config = dict(
    num_attention_heads=4,
    intermediate_size=256,
    vocab_size=25888,
    init='trunc',
    max_grad_norm=2.0,
    max_seq_len=1024,
)
Each number is 500 + 40 x the weight over its row's rms, rounded and kept within 0 to 999. Layers, rows and columns count from 0. Numbers have three digits each. The size before them is the row's rms in percent of the matrix's.

# layer 3 MLP gate, 256x128, rms 0.301, rows 155-171, columns 0-127
101:412487437495470512449435486489515510509576525531573452517513515424506519540492480489498497532473533507523484511530535501480441467580499502423556508517555573533457482546496493543465456446469533534468423494499496471506474527548588464491478454536554536545529578449569469488482531478499489519489470539557464543499454501527518565510614463465535522486501515432517608548559523472459506501505
103:450506520470564462486493493527515531465439468492538520533426432553512485428479558564522473464540507516521556532525463460512517465422571494418481565549517574496545555491508494519530567562540522569533490467469466501471529488473489445383536555562495511503504448510495519453493485491403538514515432515441512494544554523517503488466455479465511530446508532461439425532462537457481499475498
095:574560532578485522501554483496472490463481507523509469452556506502542484510511505496487498454434549528514440518447491493492502490472504570467566504594568541506487547560529501481506431473455500557541507543457501454480527452473488569499509510521391437495524446423503417515528556542551564477524471458547522505473454478487452560505486426498520548488507409508459593487476492495455532478539
113:503510420470432452502504522441509496533503462568491555497522441509536511506437543476543508446465596500544503483533560583482425463496552489519459538463480572603506545458508525547486433476445428504450484578592544512546502483496472501434540511522508468541536546447497480539523554528559480474473460505524486528490458469448505564458447506549467494530473508476435478552498502460472515505526
086:494542480468464468477469518508508501544545483517418467491545541537495442560585519539534466532511498511478484462525408533487533446502564525433496500519457464498504525392469510493533497449500495478543517518497567494504534400502443587463540522468454469520490486452504476547518528580526512472507426510479489495500552469401443467493521554529484561479465520489528491478510444454526582613504
093:469503500540572537526534487471527537507438494497572459514474572496548469494538523480515472466528484535520452557453463448501521568455517493480462535535455483469535511488517580524496438459441491530504495483496494442510530553486423635472422477531473522488523452498508466552575437515475544503499459506402481507433540512441527396537552423494545502504492528525479439488485463500510565490501
106:506551564525486507482476504496483516495480531517492464517445540583533536461490555490503515578537536456482512601426439607470539470510467554516555579488472504551491415461454499548523494451456509531475504493434494451495539557500522492448608437441424500486517527553490506520485549538476550520542543486442535535472528510475495464464479439481508486430469505499467539534530516499421472540470
103:515484473530497524510570502446464494509548546515467545516483429507409534471455542479477453508432523518507442535477466489516538500485525470490523509473580480572437451516480465472482538535478486485453491519541447546654525459461448584478567521517596496501504427497494565476493492592460521482546504548563519518493506507496500461587511453496525529539516499553523495509460561485450499542525
094:435421489469527558469537456398561434563526521527437529488440446584505454492500533529518491525521481483559484508449510456482405488524429546494519532483562500428557539527475472535499506525553479454491540532478444473476496535567519546526506488473515491493480441466538519528509485517386433532523447554459573459548479551502472520479471459494469537512488575523474472464535515464496536483494
098:447510566515451480484527515456495478538455513492533505441498493513463465476452560527465533452573476543500531557475453495485490496499451574509517551510478616537493490495506428553565493471507557466556486457487500559548521432483431531458527531460439470446521432502489551503520484489589502426486479507558501409592505496454502522517493475483433540515503471550544530418511484523493449566475
090:434467492458549442511469546520515427529522516497469513490464481434493501467531497522473474521500552548533529522464442494552530547448480523500444559491494596540568550507380508471502500433565454505479503523567457521543368438506458461467501509465468464448451521473546545553520578473458470554504534526516470564502478501510511590494527489526500483452465491519555512471479527453481462462505
104:511507519518538528543513564555585571447462534491500505491475440524549573539481561545527436465534483542427479481434522531533545487437467517473502480538491561550534445553524475529472426578510469539425532509487511473523489493469520537526505499487526479530533483584525518521516520585470516552561473545541528576420537486516551454546573455524480482448492452490517532429515519488529561531509
097:512512450520551505410446572475502439534483517479483504441501515476534433502495517503509555585419527504496581481481576501505565501469507507591543532487557396497456449465514544533489530489566483560497555507461441487483470488498547506485479540449437482565519523468536518445504517517532521450600524531530471512545535498494445485413491482494512475506477437560444463453483530547463524502526
110:498501429440455424490571501497429513498522558517487518470493450589553479463488488500500479492540491463485478513482557505496486471474540494530513523482449484435496466449559518500520518501494466483541536490457429503491534537474468532544466499546525454477547420435380476520412509476444500452536407490451514483467451488490487470439510446423476618486509470459527487501477510451560431496533
099:482498486507544553522505507543450499450522499539493538562490534531517485379497503527509496492504476419507511524519517524527540482466470523515431474471484572465450457458518476533539505590518465533437559497547441485415529530515470530469448537486458520524457579412445543516492533488537468457558507482489496586494390512510481477515509480467410490582515490513467532493571517461516425456469
085:483446446452494471603483486520484497534504526505549500467535457465587507505521436466525476499477550492479420510517460530491558484508500453565408482461444510563473537481396513544515558586493484483505532432544443522543475476516511540498540550481492499514442460555522516532481404548555450474553506562524452518500509512477505515520467512560580495519484503497499545493468526519556565413525
114:468541452522491549448528488517498427497434545526545449518499551509550403557504509536471507486501548467489505460493436467541506460559430532475567522488501466510414536549491493535542497425551551547482485478507579528478468463475534401514443513448507477487529541509528484588443513518462572528461521579533486467515500534534553488558508524513473521502532469558430535550474543507533463525433
# layer 3 MLP up, 256x128, rms 0.315, rows 155-171, columns 0-127
065:510441476468555515473507460545590438491489538538557456476537502462516523497574474508400512496549451489501492447539458470493356542520492524513544467468461439582482474416499508510458460503519550546548473510489534432450523562490495499439550429487480438550446514512455532490495539522493494556460552487537502481493529540446571512486532483542443492491493478481452516552461512524553526476529
102:568503469498448499471521519458510540499513588503442380518473510512507529541530455449502487466438468481448501522571478535520545473418491473530467520524526467537459515477509572643574465504510552549466460542547479466482482537498539523525500496481531501507442536428421509460508503530496517503513519472590515457556522557536461491561473485480438514526493465464562493506543477476445431474474
098:488505556491549480489456492437567533441429522498446535567544532544450496505465545492439505543522438495565477537534482480501540510488530487489457489465498487511587569509485503493462466531457478474506430492472603430539530490441491564452501498528528472495399513544501475529561451508514624505455499553518537561432499513468505524481471533543499466461455439562451548489463487498538511543516
107:517529480502610506538453565467464486456519469455565451453485446446526532563473454569516443508446549484550558484608431498504497477521500527456506485518451453528453513458427507442473454472409485532432446515457465503397506530525506491551462559515505508496487461495450513473525518483524453497517498547492498585440558484440493561486497520520504488558523456477545554480525499485536498505509
094:526525500510514522597518565484516512447489522464510492486495450429503511477485513456538476536548508466506461507460543508516465430459501490551437479481451408481503558506494529547580416512484496510460529502459531499483507560467533423467567484600489502457470543555445458521544544501548559452495537477454467533530525456488548475550476421416549475452524424445534568523487512472555527499522
102:509473461548495508539456427462524508454463501482527499518558517456475522555484580479522497459531572521463481525523480448507478537521472470523475517435597517456478463510543474371501473474557496503468486482479584527432490469533465479502484472539488533446533492452493514461390520415489569449560462498549430525587507456414511526553527533539472519524501471490496501511512472550517536560491
117:545525514499445477564525451447500499487491428492477507497518546520454558525486482497552507530518535463477557472495540507477426495480504439540414513439469454443552496490549502482489471483492434508487507532473579537488495461531536557524483564521399461499515492485478514468588453472498525421548515453577495501472464550441498485517490640448497515527521463488602527517437530535475555500503
098:485518469597476538517507458503463501519503535538506481504554556558461556483488469450472407457514490520519490466493510475540502529496515491577432498513567501583504435513559493474510508567431496564503518475597531487513506456468514553516505473577542496445502484449425494527497496517480502486567541472582593511524492541542417549566469476546505475468471475524519500412534466437483460456492
101:437507513512463507519523536436463460504425542537415479510527537493517481538438490511433504536571471526490515441412547596596545561484485447436483518527525515498550497514566481455530533503511533502453520608512522518519553473540526546493471459560527519515468523425471455490485536504493549507467499492502550537551477430424497538481497519538542484477541468495540559503494543477575444553511
096:515484459420556499491496551521489481495534511489497516448525510495440476454537492468576550512524452545436508518485522519537549474421553466454509500557510468462613457577504536512454479478539442418449612551543472527520495513512443537498429473528541592509459484481451554484489455464482502518573533487529490499501574484540536553557470518566522499510437473536474526460498505552493505508454
093:488472515476514482511492522532547467528448541490579478541560507491493529479485552479451543492484491529526520525508520492594499512499486489534443472517492498438491485508459528461581419526472533490435577480519474468448406505530550467521531524493442469499476447494495611502526516459521493563561544489401464494505420546558497523577456490523544484421532491463548533428529480454537421453527
102:454459545469533475529453510495507520481505511554525499535491490530438519523466508512546488501487446511533513539378485548515400493534471522554590436532549496493492540481641489500456490507445519534462485504492535519521470592486408503508456494557497454535438476543509526553564495510495472566508481526516485537586540544508528465479549519499505567497562520456441526466555489469524519553536
093:484501537436511502487474516421569487469491518392506467523586499502472472530549523482479482506478436445462426624495489514470483507470502577466501510533410489424509506516503502453485491404515465507499460506537515518447577511467483512524490453475574518579474516481477496513453553456530576526496548464555487463490468484501534502474512503512464437491480523524494523432489451488388496516430
104:584522470485492541479461479422470522500450503481469516540484504502469440524454483516481466550487510401497446566479427541485501513490470548525635584484620523453511544534531490530524617517473552498483460519510481481446479496421526497470494491526451473501419479531439465535455499458486545433463557488506498478485503514489553505515481566550518511509492531516506527560517567474481490484512
096:463504453534431487537477480500501541434511497464517446543450512461505516444500475537540490516427491512544501482495470526445487481485559481510496507442493548487513446559523528498477483525468513390521494575574444515539483465448491484538479567505555540487525446454443612438559494500545471439563487496535419513547506470516534534485467504471532492524526476437547584478484543447551420484566
100:496522526494460482476533483483444501505518467529471566480534491516554533488542560535409524489481450446522482488443531520557553538573463538508426456573576541520507459498516499390500520483518474488493545536543499454502486472471443495532497397536463463425529480518543470511539521513423524520538453487461573515502525538531512461489494560521549484440513546562511490544427498517493528537617
113:523575533479532550485537515506466531524507488560545474469540578526501520495488485500490474529438493508462563567522492503526490524546499466582450491486595498467606532474509544529519511492552516503516486511453483569506595499504561469505571559511464529545483508430464457419445523483519481479595541468486556503504468467504501504467507471455519503518532528428502535497578504642479520520530
# layer 3 MLP down (transposed), 256x128, rms 0.296, rows 155-171, columns 0-127
090:590539482485532523541525506475498477437426480435405550499471517529479493428523558502573517441542462479471544472524472529556532584439487488480464514504507431504525565468467528429557496560538473465494549473466468519473445497505482503514534492473521470438469445504494520513505458478512505458485550378466499436514535469520468494420372582531460490511517480527500472475514482501521489508521
105:575468537468444558516477505536529490529532495480518516524551522491545520542538545431509445536548403549513550532530511487478521433454483413505527462492468410511475485534482523492465509553527476585511516455448455467430546548566545569477527523531519428434540510401497482499540515494462546479560533435459530507444458504486507564487497524480511482538518488463550526427510522426513539516480
096:513484562489555433527473507508550532481552452524497513531463421517482547463466483468467450496512549612533518526536561486477526552511445453527513437549518497484571479477568559523524521499553518538489486487514447471440593501475571521491514504446522542470442498509469475427534448481482534538510489464478565588494528521505457558534583509501443449509538496530547522469584447498451441498508
106:514481476523526487522534488501530447534515516417521485461481494537517507499476526573484513474477475496492523443585509473489483522512483526497493515442543465502541509445418564488486500441480452556470528451461514499407531567553563427500425467579549475427562481561427516476491438533492495513548547505463538459431590565423492532521468491517477488462510530587456518499458490466454469549515
094:530525569514485555574578532509456509503503554457440522574516436446551442463516544526468520474568497510532501476428553541483564566481464555573467465476504448516504481515571515452510455457493538472516543497543541511512469532497436503532516474563525562549432542486528538530515512510537551590529487476468541456534449508509559462529497484495469519536485471480528450456457483513436545400474
100:489558492552556479547510522503449502533452496503477550529517479475550479429485500508490511488494553554458487524436450430513603475505461494469506597498424464443478486511420466490551449574492505544481556520495526485472490487528457531425422443521495529473528516467540502495510486548487517535572466511612431471511581548499479442488523480493592524518503499496443451515449456475463464517467
110:544483510468488519513496471579562506489524523527452547602504485566418501453456519536502482550536525455437500567503554533547516517497500443512494486454541471533530487490559504469501452486439461486418447455455516521537477473559413559495492520478495459546487481438506521483586512562509548498534453480579523477447520490506484493529503519438589518408480519476451536560510554455511569468497
096:412502519512468513506501462465488549443547449521467498505487611520492489503442453502507497461527481561441489513486451493499473543492452464474447487561583507522490480474415604408523519489518495480581541501526497529578537482576487463437536503569548514509503504464478537483439479503496509451512551496527490495522509493581561491472468527491581476415503468560464536478476513506424508481567
092:519475623499475555560539479571465496483483503552567525497522511466443493502464475522527521472512499409493514512515485440551536556405476476574472466476568509423499467479523496469480491484539496522464522471386471552501477488487504482484470519421421457516502517502541465509476510485470468474576503526471516457475516486405426486435566530526563504492476455511488498512453509522458550509408
094:562453559493495481522486527559567498533471495514463566509495464560528483521562533483506503513537454488552539532440550482520484468461481550471440615474494484478554543533513458586539450529460483466500503458463531500588515496562466475490459511418538497480511449530561468556520523485512517415476483558488537484565478528551492477563557446556548483420534488485485462498604503525488477523471
092:489437559450440535552555539469544495457590513501452513493451521502512537429463495439540430546549553476435432503482528501452495491560507427557529546558428444506508520496598462557539467527510486504523556505500483515499563499505438538530496495431493525480498460562554517445520456513519521485520497560595493546565493547519491497520512488464484479529489486470450452494489526512466593523545
105:476447504476441560506522479502535462477593500468459486456530486470508502435458491477512495507480439512579534427517519498438473498513456509579546440596464518531455504493554468443447512465456564470574498500426497529535482510490487495500523420524495514499469477553530413549522498459547491497510452441481533483531454562516529430420553530509391441491544475451475506496522462508518508465541
101:587536492518552530501423623513490496515494557509538509429465601458530500491463519488473508572448494503520486505480504517528520528462532530569545532479533444435428473465520499482511486523501520476511466498520526426449486503459515500539499525473549520579548425531510563518497516471484473459490448553491458429493515517507529465425496484461584530441480471456405450536464459468448560525490
090:433485477447454583476525475507451538519460508486467505490473461536454442545485474508557517574519530501455434534504532452527484459441503533505528484499496533563490543521525461428478469543491369444493449501493484486521543557505504486505562508474531424516527526536448454470520521465570510546551477505532443517518442492493477522482533533458503550514410485397461492464426468540562495429454
092:528501406524482495469472529494492408564514530462562547472504507496506468499489457504493518488452473438474516478515513467464549489531521510545516417461558411494504485452468548541477504501534553530445505543543463505508541501528625527429499508560527584469431522554494473502500538422498503524517451519440515430466458484552526507482549515512367516496567458502496523534493471527466522523555
099:502574476537504518469485509471442486557449474456488508504494532437496477482529521553437558518451435486484484500463496439466510452581577564470530498436516468501445496477488460485535505495550475497621531507585554497430506430443498490558519442496527495472509532510551429508520539553503456446468564487491516529520477481536549550592481540516531460540492477483555507471460477540476568574535
106:539525443507529475497536518421527465522474482516468456431485519488438464525477462431536495545512469429583527591501481440516478513503496513495484514522472456480513551502453442522497478495456501478530538489511484449456590476514508503515541504471526480495500549529404445505397529514525509569554557554589546507465469417517514514469518505548453519545549511525530459517408463600488527513545